Part of a small language model's weights: a variant of Adam for these matrices, 738M tokens.
Each number is 50 + 12 x the weight over its row's rms, rounded and kept within 0 to 99. Layers, rows and columns count from 0. The size before them is the row's rms in percent of the matrix's.

# layer 5 MLP up, 2048x512, rms 0.0506, rows 1489-1543, columns 384-511
089:52 69 51 26 43 61 51 60 24 38 46 39 43 54 51 61 57 51 33 41 76 36 62 27 56 67 36 43 60 51 61 63 56 47 73 59 38 53 41 35 47 31 59 51 30 53 31 50 58 43 57 76 52 46 53 59 54 49 56 61 52 44 58 57 47 33 30 36 51 47 39 44 51 44 47 48 56 63 75 42 38 60 43 52 51 87 56 14 50 41 61 56 47 72 47 54 25 49 29 62 52 52 31 48 68 50 51 53 27 51 63 40 52 44 50 61 49 47 53 35 53 41 52 48 54 48 39 44
104:49 77 55 42 34 46 73 50 51 63 63 45 46 68 59 42 35 52 67 59 52 41 57 71 61 26 67 49 64 58 55 56 46 69 67 45 52 55 64 63 61 64 37 73 72 53 46 56 42 42 37 28 56 51 50 65 41 18 61 59 56 53 32 60 41 44 56 83 50 38 63 46 40 61 59 61 41 47 61 44 40 51 68 58 63 59 44 55 55 25 46 30 42 47 58 31 23 33 54 60 45 52 41 38 60 40 53 66 51 38 27 55 19 43 61 68 53 61 51 53 58 61 37 47 59 61 37 35
087:57 37 49 61 46 37 28 60 41 35 51 37 57 32 64 62 44 47 57 60 64 43 85 55 59 65 58 45 55 46 42 38 52 68 34 62 78 21 57 64 66 64 44 43 47 48 56 40 82 43 46 61 61 53 31 53 56 63 29 47 54 48 62 31 44 44 57 61 59 43 63 53 40 56 48 54 75 62 48 54 34 72 56 53 58 33 39 45 63 65 34 71 58 59 37 58 63 63 65 43 41 69 63 56 41 87 46 71 54 38 45 45 54 45 64 39 49 34 38 43 33 67 67 69 54 69 51 50
091:38 35 41 51 63 57 54 53 45 58 49 54 51 38 42 35 42 62 56 59 61 41 39 32 41 41 62 56 72 32 65 33 57 64 51 44 24 42 24 60 52 63 43 34 39 49 40 54 38 52 67 56 44 55 45 56 47 42 50 63 56 38 71 44 58 56 51 76 48 65 46 71 50 70 56 30 44 48 68 64 52 46 38 44 47 51 72 39 68 61 61 67 44 44 53 74 44 30 55 45 26 49 49 19 50 67 57 45 38 39 57 35 52 46 39 39 40 35 53 49 36 53 59 36 61 45 23 66
083:62 37 58 41 36 56 49 42 55 54 34 50 43 50 55 43 46 48 38 22 22 52 47 64 66 53 55 62 72 53 41 44 55 62 48 28 77 40 45 55 52 41 50 45 60 34 59 37 33 66 56 53 53 46 55 41 65 60 38 68 60 49 69 35 60 50 62 63 32 71 51 61 47 79 39 49 58 47 48 52 47 44 57 50 45 47 64 43 60 44 29 58 31 67 54 31 50 35 50 59 45 61 35 52 48 53 54 55 68 44 44 45 52 48 43 75 41 38 46 66 38 55 39 66 39 60 56 62
125:28 48 49 43 77 24 37 59 47 36 53 40 43 20 50 76 53 35 47 62 38 38 64 44 55 32 58 47 70 48 52 57 62 66 41 80 68 55 24 59 53 45 41 48 44 51 39 54 61 63 34 54 42 71 39 52 48 36 67 53 57 56 64 47 49 43 63 67 28 45 47 33 44 38 46 56 63 58 68 68 58 44 40 46 48 60 60 13 38 60 40 47 38 64 44 39 43 55 33 41 52 40 36 52 64 38 53 51 50 41 77 50 50 53 45 36 38 52 62 45 27 40 56 61 60 59 61 74
094:40 37 42 15 51 43 51 53 42 49 54 22 50 49 29 61 61 72 55 31 24 56 56 54 49 51 55 52 48 38 89 61 47 58 47 78 51 23 49 50 73 63 17 54 49 57 49 43 58 48 59 47 41 60 55 34 36 38 53 44 49 36 16 53 60 48 41 53 67 40 52 61 47 61 41 41 62 41 63 46 14 65 65 49 68 65 54 49 69 53 58 53 38 70 71 46 52 47 47 56 45 56 54 51 33 59 54 52 50 44 44 42 43 46 62 28 43 48 35 49 55 76 61 64 68 82 28 74
107:46 34 48 52 13 54 36 66 43 53 47 69 39 55 45 73 53 66 38 52 47 53 42 50 35 37 45 53 58 50 40 14 50 43 49 48 55 50 33 40 50 52 46 45 37 37 36 27 50 53 51 30 52 44 54 47 59 50 39 23 45 38 61 58 35 36 46 43 47 36 31 68 40 50 55 48 50 56 60 58 55 69 54 72 70 69 60 20 58 34 77 66 44 51 66 50 36 33 47 59 40 56 25 44 63 72 48 59 56 40 66 53 40 50 26 34 35 68 45 64 55 57 71 64 63 46 61 53
091:46 53 41 50 26 34 45 58 33 59 25 31 55 46 52 60 59 46 49 27 47 66 57 17 54 56 47 61 46 59 45 68 57 71 50 79 49 43 52 51 54 58 26 60 62 61 41 55 46 51 59 42 33 33 71 68 49 27 36 57 32 49 33 56 38 63 47 74 62 46 60 69 28 49 49 51 39 50 59 48 31 60 55 48 63 51 48 46 81 36 50 59 66 42 55 59 40 49 55 32 40 44 66 37 36 54 52 42 37 42 41 43 68 48 70 39 53 61 34 39 39 40 55 64 59 72 54 69
101:38 64 34 51 69 48 34 53 38 61 83 47 51 59 37 64 55 46 58 56 37 50 48 44 61 51 57 72 53 58 52 25 57 65 49 39 66 47 54 44 53 37 29 56 41 53 47 50 57 51 62 38 48 63 40 47 48 43 62 42 54 48 51 47 50 63 52 71 61 55 31 45 42 42 24 45 48 54 54 27 43 41 51 35 47 45 65 47 63 81 55 50 42 53 72 51 69 37 66 53 35 33 47 71 52 60 55 52 63 40 38 55 03 46 58 55 36 26 55 49 51 48 51 25 63 63 44 67
097:53 49 66 45 37 59 52 30 50 44 49 43 40 31 42 21 78 46 35 47 59 47 53 53 53 39 39 50 61 56 40 41 58 50 52 62 65 42 53 54 40 55 56 50 49 68 37 51 46 36 58 63 32 76 44 56 60 58 69 44 52 51 49 71 49 50 28 42 48 53 46 44 49 48 26 53 40 55 42 50 26 69 49 34 54 58 71 44 39 20 42 49 37 70 46 23 63 37 55 55 37 68 67 50 33 44 64 44 40 39 51 43 38 32 45 56 48 32 48 58 32 40 44 70 57 57 54 70
102:47 47 35 65 53 48 40 55 44 59 35 43 39 41 62 30 54 51 58 63 28 49 51 48 35 49 71 48 75 57 48 46 60 57 62 48 47 25 60 61 53 35 60 22 71 65 46 53 51 49 52 47 32 34 50 60 73 52 53 59 45 47 65 39 24 55 49 51 34 42 70 66 56 47 44 59 54 56 62 46 46 50 42 47 42 43 30 69 40 30 49 84 42 55 50 39 61 56 67 53 46 55 55 75 76 65 48 51 40 45 47 54 45 32 51 49 41 63 62 68 57 46 51 31 48 65 69 62
101:17 57 58 67 53 52 55 57 43 45 62 70 38 49 47 56 38 54 43 33 28 69 61 47 21 44 61 59 18 69 85 37 56 54 78 62 41 29 61 59 74 63 46 40 66 69 53 28 54 46 51 67 64 43 61 56 45 30 53 51 64 45 67 18 62 64 71 46 54 30 41 80 45 61 46 64 42 57 41 49 44 67 47 56 65 56 50 49 44 40 55 38 44 51 50 67 45 51 54 45 39 45 60 43 36 51 47 74 68 38 65 47 53 53 49 49 48 56 51 41 58 55 42 69 65 48 40 57
102:40 36 32 53 73 49 57 56 46 44 35 44 38 34 61 41 72 52 58 41 54 59 57 65 56 51 52 52 41 49 70 53 65 68 58 58 74 38 52 39 37 66 55 45 32 43 76 46 75 53 38 73 56 50 45 41 59 45 37 44 33 65 49 69 68 51 47 50 53 45 58 68 45 51 50 27 64 49 67 61 42 61 46 44 50 52 60 58 37 24 31 74 51 62 32 50 24 52 55 48 51 49 69 40 20 50 43 30 44 47 56 38 47 50 60 42 44 62 36 38 46 35 58 64 61 48 75 64
101:50 44 59 38 66 32 50 60 39 56 69 44 49 37 67 47 43 70 51 44 55 26 49 41 40 52 61 31 63 41 55 59 49 49 49 71 59 36 47 57 57 60 34 61 54 50 40 39 41 37 17 71 36 57 31 54 36 59 57 59 58 47 45 36 39 47 61 27 43 59 61 55 39 41 45 33 57 68 26 65 36 53 31 47 55 52 45 41 51 53 41 42 66 44 60 42 53 61 55 33 45 62 42 36 43 48 82 34 75 42 35 40 56 56 61 43 45 55 56 46 34 52 58 42 61 52 49 54
102:52 57 38 64 53 60 52 53 46 40 45 53 60 28 70 36 68 43 68 63 50 48 45 43 46 41 44 50 81 54 37 46 61 64 59 31 53 28 52 55 45 59 58 44 50 40 51 36 50 41 52 55 49 44 44 71 44 41 26 63 43 68 33 58 14 40 56 51 54 37 49 44 42 54 46 29 37 67 54 50 59 41 38 54 61 34 45 53 41 41 34 79 62 51 43 53 48 56 45 54 47 63 51 57 61 59 27 60 60 48 45 51 52 57 40 65 39 58 63 58 72 40 71 35 49 51 49 43
097:37 53 29 61 36 49 50 46 57 84 73 47 39 54 50 62 50 48 48 72 45 52 57 50 54 48 48 53 49 60 58 42 61 56 59 41 46 47 48 71 46 50 43 37 63 60 59 64 60 49 49 52 38 53 59 47 53 45 40 54 71 62 68 38 35 40 73 75 34 45 55 63 18 51 45 63 51 36 50 42 63 69 56 63 62 46 43 50 68 40 82 36 40 42 55 33 47 80 51 55 47 49 43 31 48 45 32 68 55 46 52 49 53 52 53 52 41 48 51 68 64 45 53 59 73 54 59 52
117:48 63 41 45 48 26 47 45 36 28 66 42 41 55 77 49 61 66 44 47 39 29 56 49 46 38 55 49 23 38 49 41 52 53 52 45 74 51 40 47 58 65 67 43 53 51 35 58 70 42 43 72 30 51 46 59 38 37 40 56 49 38 57 36 41 50 42 53 41 43 70 47 42 43 41 30 57 55 30 65 46 44 55 69 65 49 25 41 52 47 60 49 46 34 62 45 39 62 40 50 35 60 43 47 56 68 53 67 59 41 41 33 52 27 41 52 62 65 47 60 41 61 52 49 70 47 59 64
104:31 67 45 39 48 42 53 42 41 43 50 33 48 36 36 67 45 46 40 43 47 36 59 48 32 46 41 49 43 45 59 74 61 61 60 60 59 63 81 44 44 47 56 67 44 77 44 54 44 27 52 39 18 47 50 52 64 32 48 45 49 47 44 45 35 38 45 49 40 62 30 26 37 51 50 60 47 76 97 44 49 61 53 60 66 66 20 47 24 62 59 63 57 63 51 65 46 40 43 37 43 48 49 52 52 46 72 48 37 44 50 63 58 48 38 33 41 33 66 44 51 59 52 68 61 62 37 48
096:56 40 56 41 36 46 47 34 52 72 76 57 36 62 46 49 53 55 42 70 36 52 48 46 53 50 56 51 36 49 47 55 47 44 61 40 72 55 54 62 33 52 69 60 62 55 75 59 55 50 47 44 64 31 45 52 56 70 59 45 46 43 52 40 62 90 68 32 47 50 49 54 60 25 24 58 63 37 43 55 50 46 57 56 63 31 72 54 51 60 38 50 49 40 64 57 37 58 37 47 31 46 38 40 54 37 48 48 49 43 23 57 34 32 62 59 49 52 44 60 58 48 47 56 71 32 64 56
098:58 38 44 37 70 18 36 69 33 32 42 34 37 47 60 56 60 43 65 47 39 35 41 30 52 46 68 55 56 46 58 58 51 52 49 33 68 42 47 55 39 51 38 34 63 63 26 72 24 78 42 63 40 49 50 57 47 41 55 43 34 66 66 35 68 54 40 37 73 40 29 36 58 57 63 33 45 68 37 55 24 73 35 56 62 74 41 37 57 41 52 53 41 46 61 46 41 39 34 37 56 50 51 63 46 38 46 62 56 48 65 70 65 54 74 64 50 50 55 58 58 51 61 71 50 26 30 56
090:43 56 34 55 54 51 49 48 58 72 51 56 55 41 67 36 53 60 50 28 41 36 68 60 35 45 54 44 55 56 55 35 53 61 47 41 35 56 58 51 57 37 31 43 71 57 39 50 12 53 53 59 51 66 54 51 47 51 48 34 53 44 29 35 34 15 47 64 23 35 54 38 55 50 39 36 40 64 55 64 47 40 33 57 55 46 54 89 45 45 33 44 58 57 54 67 33 70 49 37 48 50 41 56 31 42 41 52 41 44 51 60 60 50 54 47 55 47 50 43 42 45 40 39 38 62 51 34
097:59 37 39 40 79 68 50 45 36 35 30 33 51 55 41 60 67 51 39 38 83 52 65 36 53 74 47 66 55 62 47 60 72 56 54 41 26 69 25 66 53 51 68 42 45 56 30 37 31 52 41 50 34 63 49 40 56 40 70 58 37 46 49 48 41 28 42 64 46 55 70 49 40 49 56 40 72 61 68 57 52 59 28 56 58 68 61 49 69 56 49 61 51 45 49 66 35 45 42 53 41 66 54 48 50 58 64 72 33 38 63 62 67 44 54 47 50 50 44 62 59 52 40 42 58 48 58 50
101:43 39 36 40 40 42 46 68 45 56 57 56 39 54 11 40 37 53 55 49 36 62 66 50 21 45 30 53 48 32 49 54 66 44 34 62 64 54 60 45 38 41 40 58 71 63 39 55 57 38 70 38 49 73 53 31 56 46 45 36 47 43 47 44 51 51 63 36 60 63 30 49 69 53 48 41 40 51 72 56 69 49 42 74 39 50 37 59 18 56 51 39 62 67 54 45 52 38 29 54 23 27 36 58 47 48 41 48 62 39 39 62 70 55 56 47 52 41 55 59 45 77 21 58 51 75 41 38
090:47 58 43 52 24 48 24 40 44 45 46 38 36 29 59 49 60 57 50 52 32 39 51 58 53 77 75 50 49 54 41 27 67 48 44 52 49 61 51 53 48 70 48 68 63 64 46 22 69 39 64 45 55 34 60 43 58 39 52 61 49 38 43 60 68 43 38 47 54 47 55 45 34 65 43 36 48 65 55 37 61 49 45 52 44 65 65 47 43 38 31 48 57 63 43 55 38 45 57 56 58 65 43 62 55 55 36 66 51 48 51 45 41 55 51 51 37 28 27 50 57 64 37 56 64 58 70 67
105:23 44 61 45 62 37 59 48 54 52 32 56 41 66 20 42 63 53 46 25 60 50 52 49 63 41 37 55 64 51 58 40 48 67 70 74 17 51 51 54 27 73 44 64 38 31 56 45 38 62 44 63 47 41 48 58 42 47 51 67 40 44 45 59 59 52 49 45 56 53 52 58 41 57 35 52 46 32 64 38 45 52 38 61 28 61 65 53 63 44 78 55 52 70 70 51 36 44 55 55 44 51 51 62 36 68 47 43 44 41 50 43 46 41 46 60 48 52 29 30 64 57 48 41 51 55 92 42
119:55 41 58 53 33 43 57 70 55 40 48 51 49 49 64 55 72 55 63 50 48 41 49 33 50 49 42 46 43 44 52 47 63 69 56 58 53 39 40 42 49 50 61 49 43 82 71 46 32 90 50 53 42 41 56 27 81 51 54 49 63 46 57 59 59 79 55 65 53 48 66 61 52 52 52 63 28 59 60 48 48 38 29 40 62 75 37 67 22 54 56 53 37 51 51 76 39 48 71 61 35 37 80 43 37 52 40 47 55 43 63 53 71 47 38 62 38 30 36 36 43 63 63 57 52 38 63 43
092:53 12 51 43 52 40 59 31 46 76 57 64 60 40 68 33 44 68 43 47 89 58 35 36 58 57 58 43 34 57 56 40 56 52 52 57 48 37 31 42 44 65 37 38 68 47 47 29 57 57 47 44 61 44 49 58 59 55 43 45 50 45 36 38 30 50 72 55 58 41 56 53 38 48 64 63 51 46 62 58 30 55 51 57 28 58 68 58 57 54 51 36 59 53 61 51 45 51 38 41 51 35 54 24 49 52 57 35 67 47 52 51 51 40 72 48 55 40 52 53 37 50 45 55 70 39 37 43
097:61 35 50 34 59 44 34 56 48 39 41 68 48 48 75 24 28 47 64 51 60 56 42 46 53 27 63 58 70 45 36 56 60 53 60 61 83 59 38 54 39 48 56 46 43 62 35 61 48 33 63 57 48 41 33 52 55 57 63 59 44 60 60 52 50 39 46 48 54 56 41 58 36 60 43 41 63 66 59 60 47 48 52 57 61 72 59 44 63 66 42 69 65 50 62 46 40 50 37 32 54 67 29 57 44 53 50 88 72 34 37 86 81 50 71 65 41 47 62 55 55 54 50 41 36 32 45 49
106:39 51 58 55 64 27 22 46 50 46 52 55 32 44 25 62 31 52 42 34 78 70 73 62 47 48 42 45 53 57 53 40 54 53 58 46 76 47 49 52 49 27 58 36 38 45 40 46 60 38 42 83 70 67 45 53 33 54 62 56 60 66 61 57 50 49 40 53 66 38 69 35 50 36 47 57 37 51 61 54 63 47 56 58 45 52 63 50 56 55 50 24 60 54 65 34 47 67 45 40 45 42 50 49 32 27 28 63 57 46 28 32 30 49 63 66 34 28 53 50 47 37 76 55 60 49 57 69
092:61 55 40 19 30 71 46 36 66 47 41 72 64 41 25 69 42 81 71 28 38 50 44 30 52 30 51 51 39 42 74 32 56 47 41 70 48 42 46 51 47 63 79 48 67 60 34 31 39 51 40 49 58 50 55 50 57 65 39 41 58 58 44 58 54 43 56 57 38 32 90 67 51 24 48 55 53 33 67 45 54 72 43 35 49 66 56 48 50 55 77 37 50 62 50 43 48 55 32 62 57 62 48 45 48 65 62 34 61 41 50 44 46 45 45 44 40 44 25 56 65 52 61 37 54 38 60 65
103:42 64 21 46 48 75 37 52 31 59 32 31 46 40 48 32 56 44 29 19 70 59 49 51 67 56 44 53 58 58 67 61 66 63 57 63 71 56 49 61 46 53 41 63 63 67 38 35 65 54 57 53 39 72 53 51 42 20 57 37 47 65 54 59 47 32 38 69 48 65 44 41 29 41 45 52 58 58 62 50 61 39 62 20 70 66 61 46 55 54 60 52 54 39 75 36 53 28 30 57 36 63 37 64 41 47 68 50 55 42 63 56 40 30 50 45 39 28 43 29 62 56 54 47 40 44 29 46
112:53 65 40 55 63 37 76 63 59 38 55 33 57 35 37 42 54 51 62 45 21 49 35 53 58 51 89 44 55 57 32 47 55 51 73 52 62 57 40 62 30 55 31 72 32 44 42 60 36 34 50 62 55 68 51 67 41 43 42 26 60 57 59 57 59 57 42 39 56 54 47 41 56 42 43 38 45 54 39 47 46 76 44 65 55 50 37 37 46 47 51 77 43 60 61 62 42 58 45 61 37 62 65 21 39 83 56 66 71 39 54 54 41 35 32 62 57 43 77 39 56 55 45 53 60 46 33 36
099:42 52 53 46 57 59 51 44 09 25 55 34 24 63 57 49 38 44 44 61 35 47 41 27 44 33 60 31 60 45 69 65 53 47 63 54 60 41 58 39 28 32 46 55 41 60 46 32 50 39 49 63 42 49 24 87 53 49 50 33 46 35 58 60 52 64 32 54 53 62 45 72 33 31 45 46 53 45 64 38 70 32 55 26 57 39 54 46 55 40 52 67 41 52 50 66 39 56 49 27 53 56 42 53 44 45 28 62 58 47 47 52 36 48 30 57 36 72 39 19 49 40 46 43 47 54 46 76
103:47 66 66 55 36 48 40 41 49 39 74 49 42 59 70 12 55 45 36 33 32 44 48 38 49 68 29 57 37 60 43 60 58 64 47 54 38 36 41 47 47 32 34 45 34 55 53 46 65 54 66 46 45 56 58 41 55 64 60 62 55 49 56 53 66 42 65 50 11 68 32 73 54 49 51 58 21 46 49 45 67 58 63 52 32 45 59 51 56 61 61 60 30 46 51 63 45 37 49 30 41 71 68 47 56 56 50 58 49 46 50 55 55 39 49 57 47 45 77 57 39 51 59 47 55 35 59 66
084:43 57 48 51 60 44 52 49 47 53 47 38 49 59 63 66 62 47 42 46 46 47 55 32 59 49 45 47 56 56 43 78 65 53 52 69 38 46 41 52 56 61 51 50 51 67 66 37 39 57 46 59 72 20 54 27 64 46 41 40 41 48 66 53 49 60 62 69 50 39 53 52 48 57 42 55 50 56 43 54 38 56 36 36 56 55 41 58 34 44 61 57 35 35 39 56 42 55 36 43 46 52 35 57 30 47 58 60 56 50 52 59 60 51 44 57 42 04 27 34 63 66 76 62 62 50 34 46
106:36 48 30 50 58 46 34 34 59 65 40 63 38 37 51 55 45 51 60 43 65 39 58 56 25 36 46 71 56 42 55 58 61 56 52 52 44 48 48 45 57 41 47 40 52 44 32 26 61 57 33 48 33 42 57 45 40 64 67 58 62 47 53 62 46 71 48 66 63 49 63 39 51 35 47 64 39 63 52 46 64 47 43 48 50 50 45 41 48 88 57 46 55 54 52 44 41 27 51 51 43 32 28 55 33 77 50 34 38 42 64 44 59 42 51 65 37 40 45 58 42 66 63 56 52 38 42 44
107:64 69 76 48 48 65 56 42 64 46 65 59 47 36 72 62 36 54 70 43 59 41 41 43 60 46 53 54 50 50 53 61 49 48 81 57 53 46 55 52 32 67 45 49 50 32 60 60 29 34 53 41 48 54 53 36 52 60 52 53 77 54 50 32 33 49 45 53 30 37 62 60 36 30 39 62 53 41 41 45 55 52 52 57 46 23 47 35 66 35 64 24 66 29 63 55 28 56 54 43 49 42 42 37 47 41 42 52 48 44 68 57 34 53 33 52 44 37 38 56 48 42 54 51 46 45 58 57
104:42 60 65 48 29 66 42 73 31 52 57 59 48 44 59 49 48 61 39 50 42 54 49 70 46 33 52 44 62 69 69 54 61 59 44 43 44 28 47 63 45 56 42 44 60 40 64 52 76 55 47 56 46 55 60 72 64 37 35 28 58 48 53 51 76 41 41 70 64 42 49 38 39 62 46 63 61 52 62 49 46 52 48 35 49 63 59 54 41 38 66 58 39 47 44 41 71 38 52 49 45 57 78 49 48 37 49 59 37 36 47 60 39 27 25 66 52 44 36 56 58 48 51 62 47 43 68 49
108:47 64 42 72 53 53 37 30 46 49 64 53 44 36 43 48 54 58 62 57 55 40 34 67 63 48 63 58 55 39 67 45 70 62 50 52 34 22 47 57 62 30 62 36 48 40 68 24 52 47 54 35 59 23 53 59 61 51 50 57 58 43 48 69 38 61 53 58 37 23 58 46 30 62 19 41 48 49 29 58 55 41 61 72 72 61 37 56 51 37 54 52 27 66 60 32 31 36 55 48 36 53 60 35 73 38 37 43 61 43 60 54 53 61 44 39 53 42 34 41 65 79 61 57 50 54 47 46
091:63 61 61 57 43 47 62 62 45 50 68 55 35 47 41 32 27 70 43 66 52 28 64 50 51 35 44 36 61 48 32 68 52 57 54 44 43 39 38 57 43 29 47 36 37 54 46 36 47 39 64 49 48 68 71 53 41 57 27 36 57 49 45 46 64 59 70 49 56 47 56 40 45 56 47 54 49 58 40 61 39 84 49 51 64 50 55 39 55 55 41 43 45 40 61 52 60 47 39 47 43 47 52 35 43 43 56 50 43 48 36 41 37 39 54 54 62 57 62 37 45 47 54 47 61 38 35 52
095:67 55 45 70 63 53 46 53 40 49 54 16 48 37 49 54 43 55 58 57 55 45 66 37 51 43 59 49 67 25 40 41 41 61 34 45 49 44 48 52 62 71 38 45 51 49 58 59 62 24 54 36 65 43 64 58 64 45 39 54 47 62 40 40 12 49 49 67 43 57 48 34 38 44 61 45 50 51 55 30 65 68 57 51 63 46 44 72 53 52 54 70 54 56 39 57 54 48 59 52 51 40 68 53 37 60 45 44 50 49 40 41 54 40 58 43 43 39 62 61 23 41 67 56 62 51 36 59
090:40 56 39 71 65 36 46 56 58 50 53 46 34 43 52 53 41 45 35 50 54 45 57 55 61 55 39 61 40 51 49 61 56 41 32 58 51 79 57 49 56 57 53 39 63 56 38 67 41 77 47 56 67 90 65 25 57 69 42 46 43 50 52 45 59 64 46 43 41 52 50 44 40 47 42 55 53 59 15 44 49 49 53 57 43 49 67 48 51 45 70 26 42 53 51 59 49 44 46 48 47 38 41 65 50 49 41 43 53 48 31 56 60 67 57 39 34 49 51 47 41 65 43 49 49 55 40 52
123:61 58 43 57 49 56 39 55 36 50 64 67 33 26 42 44 61 58 46 53 47 39 59 51 51 60 65 46 55 62 49 42 63 58 61 64 45 53 35 59 41 40 62 54 67 59 74 41 46 40 56 56 41 45 63 35 56 67 60 26 53 55 40 44 21 51 60 44 53 47 82 43 56 46 35 61 61 79 37 65 43 69 55 73 46 79 53 49 28 46 48 48 65 71 61 33 58 30 34 41 49 65 49 26 57 63 35 48 53 40 79 41 44 29 57 55 45 38 71 61 44 39 62 45 59 33 59 65
098:37 62 52 71 62 34 57 53 57 46 58 55 39 67 38 47 49 50 64 43 36 37 68 65 48 48 90 46 43 57 55 60 55 73 66 50 39 49 49 48 41 38 62 66 48 41 35 47 12 58 27 61 41 72 33 49 31 71 67 50 78 46 33 37 39 34 65 76 66 52 47 38 32 63 41 48 50 38 57 60 73 62 54 28 54 42 59 77 50 55 32 51 57 54 48 50 65 54 46 36 46 47 56 49 70 61 34 51 55 40 58 46 58 66 64 37 43 44 28 17 46 58 36 60 45 69 53 55
108:59 71 46 39 69 61 54 66 51 35 53 54 43 42 46 44 46 69 40 28 69 56 52 35 49 53 50 40 57 44 28 45 70 51 57 40 36 45 50 64 50 43 44 55 51 40 43 49 33 39 75 46 51 36 49 50 39 33 36 61 47 68 67 58 49 52 58 67 44 37 71 36 58 50 52 29 57 66 50 46 60 34 41 60 55 80 72 59 33 41 58 44 54 65 39 51 41 62 44 46 40 57 53 38 42 70 65 54 53 41 41 55 46 59 45 53 27 33 45 44 34 47 69 61 39 30 48 42
114:53 54 52 54 47 36 59 37 53 51 57 47 63 54 40 58 47 66 71 38 52 47 53 58 56 70 55 49 44 48 47 48 71 50 75 62 57 78 29 66 55 41 58 62 58 35 32 40 54 55 42 61 57 60 28 77 42 66 65 70 65 72 37 39 46 42 37 48 33 59 46 65 59 48 48 36 63 43 78 51 53 59 10 80 53 38 55 39 52 51 39 51 44 54 54 57 45 55 40 58 38 52 37 68 30 57 55 40 56 41 36 43 54 31 46 46 30 51 45 56 48 60 40 49 50 55 54 58
096:50 53 25 35 61 36 42 59 56 45 49 44 39 73 56 74 68 50 34 49 36 41 65 52 37 34 45 59 62 85 59 46 74 40 55 64 62 49 42 61 37 36 40 43 45 31 35 56 47 54 53 59 39 42 56 49 41 40 30 49 47 42 63 61 50 29 55 44 53 75 33 51 40 40 49 58 57 37 69 58 66 43 48 57 47 39 47 54 53 51 38 63 45 49 68 61 39 41 44 50 49 44 52 52 62 45 46 50 60 44 53 61 74 59 47 51 46 40 48 46 61 51 66 61 66 40 41 52
100:37 51 44 20 37 49 59 55 45 65 51 39 40 67 62 48 57 57 53 51 41 42 61 46 50 32 61 58 37 61 61 35 48 64 63 40 29 42 48 55 46 62 38 44 56 57 59 52 59 59 73 62 58 40 54 35 51 38 60 37 59 74 62 35 41 41 49 58 59 31 37 45 46 53 53 48 61 49 32 74 21 64 48 57 55 32 53 51 51 77 54 37 58 54 60 42 44 30 52 47 43 41 33 48 68 52 52 57 79 47 70 35 39 43 48 52 56 69 46 46 32 63 53 58 42 49 31 66
126:52 52 41 49 61 60 29 34 57 40 48 49 37 80 76 59 50 39 47 49 75 26 67 47 63 60 56 75 36 47 69 45 50 54 59 50 55 54 37 69 66 45 56 33 53 62 42 31 46 52 57 44 55 43 46 47 41 62 54 55 41 46 41 25 58 37 60 55 36 41 37 43 45 72 41 66 54 45 55 59 48 57 52 63 50 64 47 87 54 48 40 55 34 54 76 40 55 35 40 50 41 65 54 50 12 60 37 64 38 39 57 43 62 45 44 62 55 36 53 40 51 58 63 54 44 33 49 38
104:73 46 51 33 41 60 34 68 54 63 55 62 25 62 44 53 43 54 38 47 59 34 45 52 44 42 43 46 62 57 46 61 55 44 55 59 64 43 48 60 50 36 44 46 67 67 45 73 26 54 65 56 35 54 34 45 44 53 39 46 38 56 48 36 55 49 46 48 43 39 32 77 45 37 37 52 36 60 66 47 50 41 49 49 51 57 70 59 53 72 42 43 74 50 73 35 46 36 71 33 53 68 38 64 67 64 40 68 52 39 72 54 61 51 54 56 33 50 39 44 66 58 61 56 26 53 63 48
102:48 54 39 57 52 60 50 57 56 39 42 55 41 32 79 33 56 47 62 45 53 58 64 33 34 49 38 69 67 65 61 29 68 55 49 36 37 37 39 26 47 49 54 46 42 60 69 41 52 63 60 77 44 46 63 31 56 52 27 75 42 45 53 74 41 36 51 62 39 56 35 63 47 49 40 19 61 63 52 41 58 48 80 50 49 62 52 34 39 56 46 51 38 49 33 51 57 70 33 36 43 52 48 55 34 20 32 49 44 41 42 49 65 62 49 58 39 39 38 62 63 46 51 44 57 29 34 46
140:56 55 29 58 74 65 51 47 58 50 51 41 39 65 68 36 54 44 38 26 58 34 71 46 50 38 55 55 51 63 27 47 59 67 51 44 43 30 34 46 50 49 42 27 50 58 44 57 49 66 59 59 43 46 35 58 43 53 45 68 43 38 35 50 45 37 47 57 47 38 50 58 42 52 55 44 57 42 43 59 50 53 57 49 47 59 30 53 58 54 53 37 45 41 83 42 60 37 27 35 36 70 46 64 33 41 54 39 45 41 55 41 53 44 38 66 57 30 40 46 61 48 42 58 40 38 55 38
087:52 48 70 46 29 75 42 56 42 41 69 38 52 38 60 79 31 44 59 34 57 69 66 36 47 55 67 53 53 68 49 45 53 52 60 53 38 32 60 57 43 63 60 53 58 31 57 44 45 58 46 43 34 44 58 47 37 51 57 53 62 64 52 52 60 43 81 60 34 35 67 48 15 70 43 47 51 62 34 55 34 65 49 57 42 55 69 34 71 51 75 53 50 37 55 48 62 41 39 39 44 58 49 52 51 54 40 52 74 41 63 38 45 63 59 47 48 51 76 55 57 27 68 64 71 66 47 58
107:35 71 61 44 54 55 46 62 56 46 61 61 58 45 16 55 64 65 46 42 44 69 51 36 46 41 53 68 54 35 49 39 54 54 39 43 55 69 59 40 59 50 55 38 59 46 39 39 58 38 46 56 58 50 61 56 52 50 63 40 36 48 46 55 63 63 30 48 47 45 51 57 21 63 45 37 67 64 55 57 81 74 62 40 50 53 43 43 54 23 51 58 52 37 52 57 67 51 29 57 39 45 65 62 47 47 81 38 44 42 61 62 36 50 51 58 41 56 63 58 54 47 44 47 43 52 65 44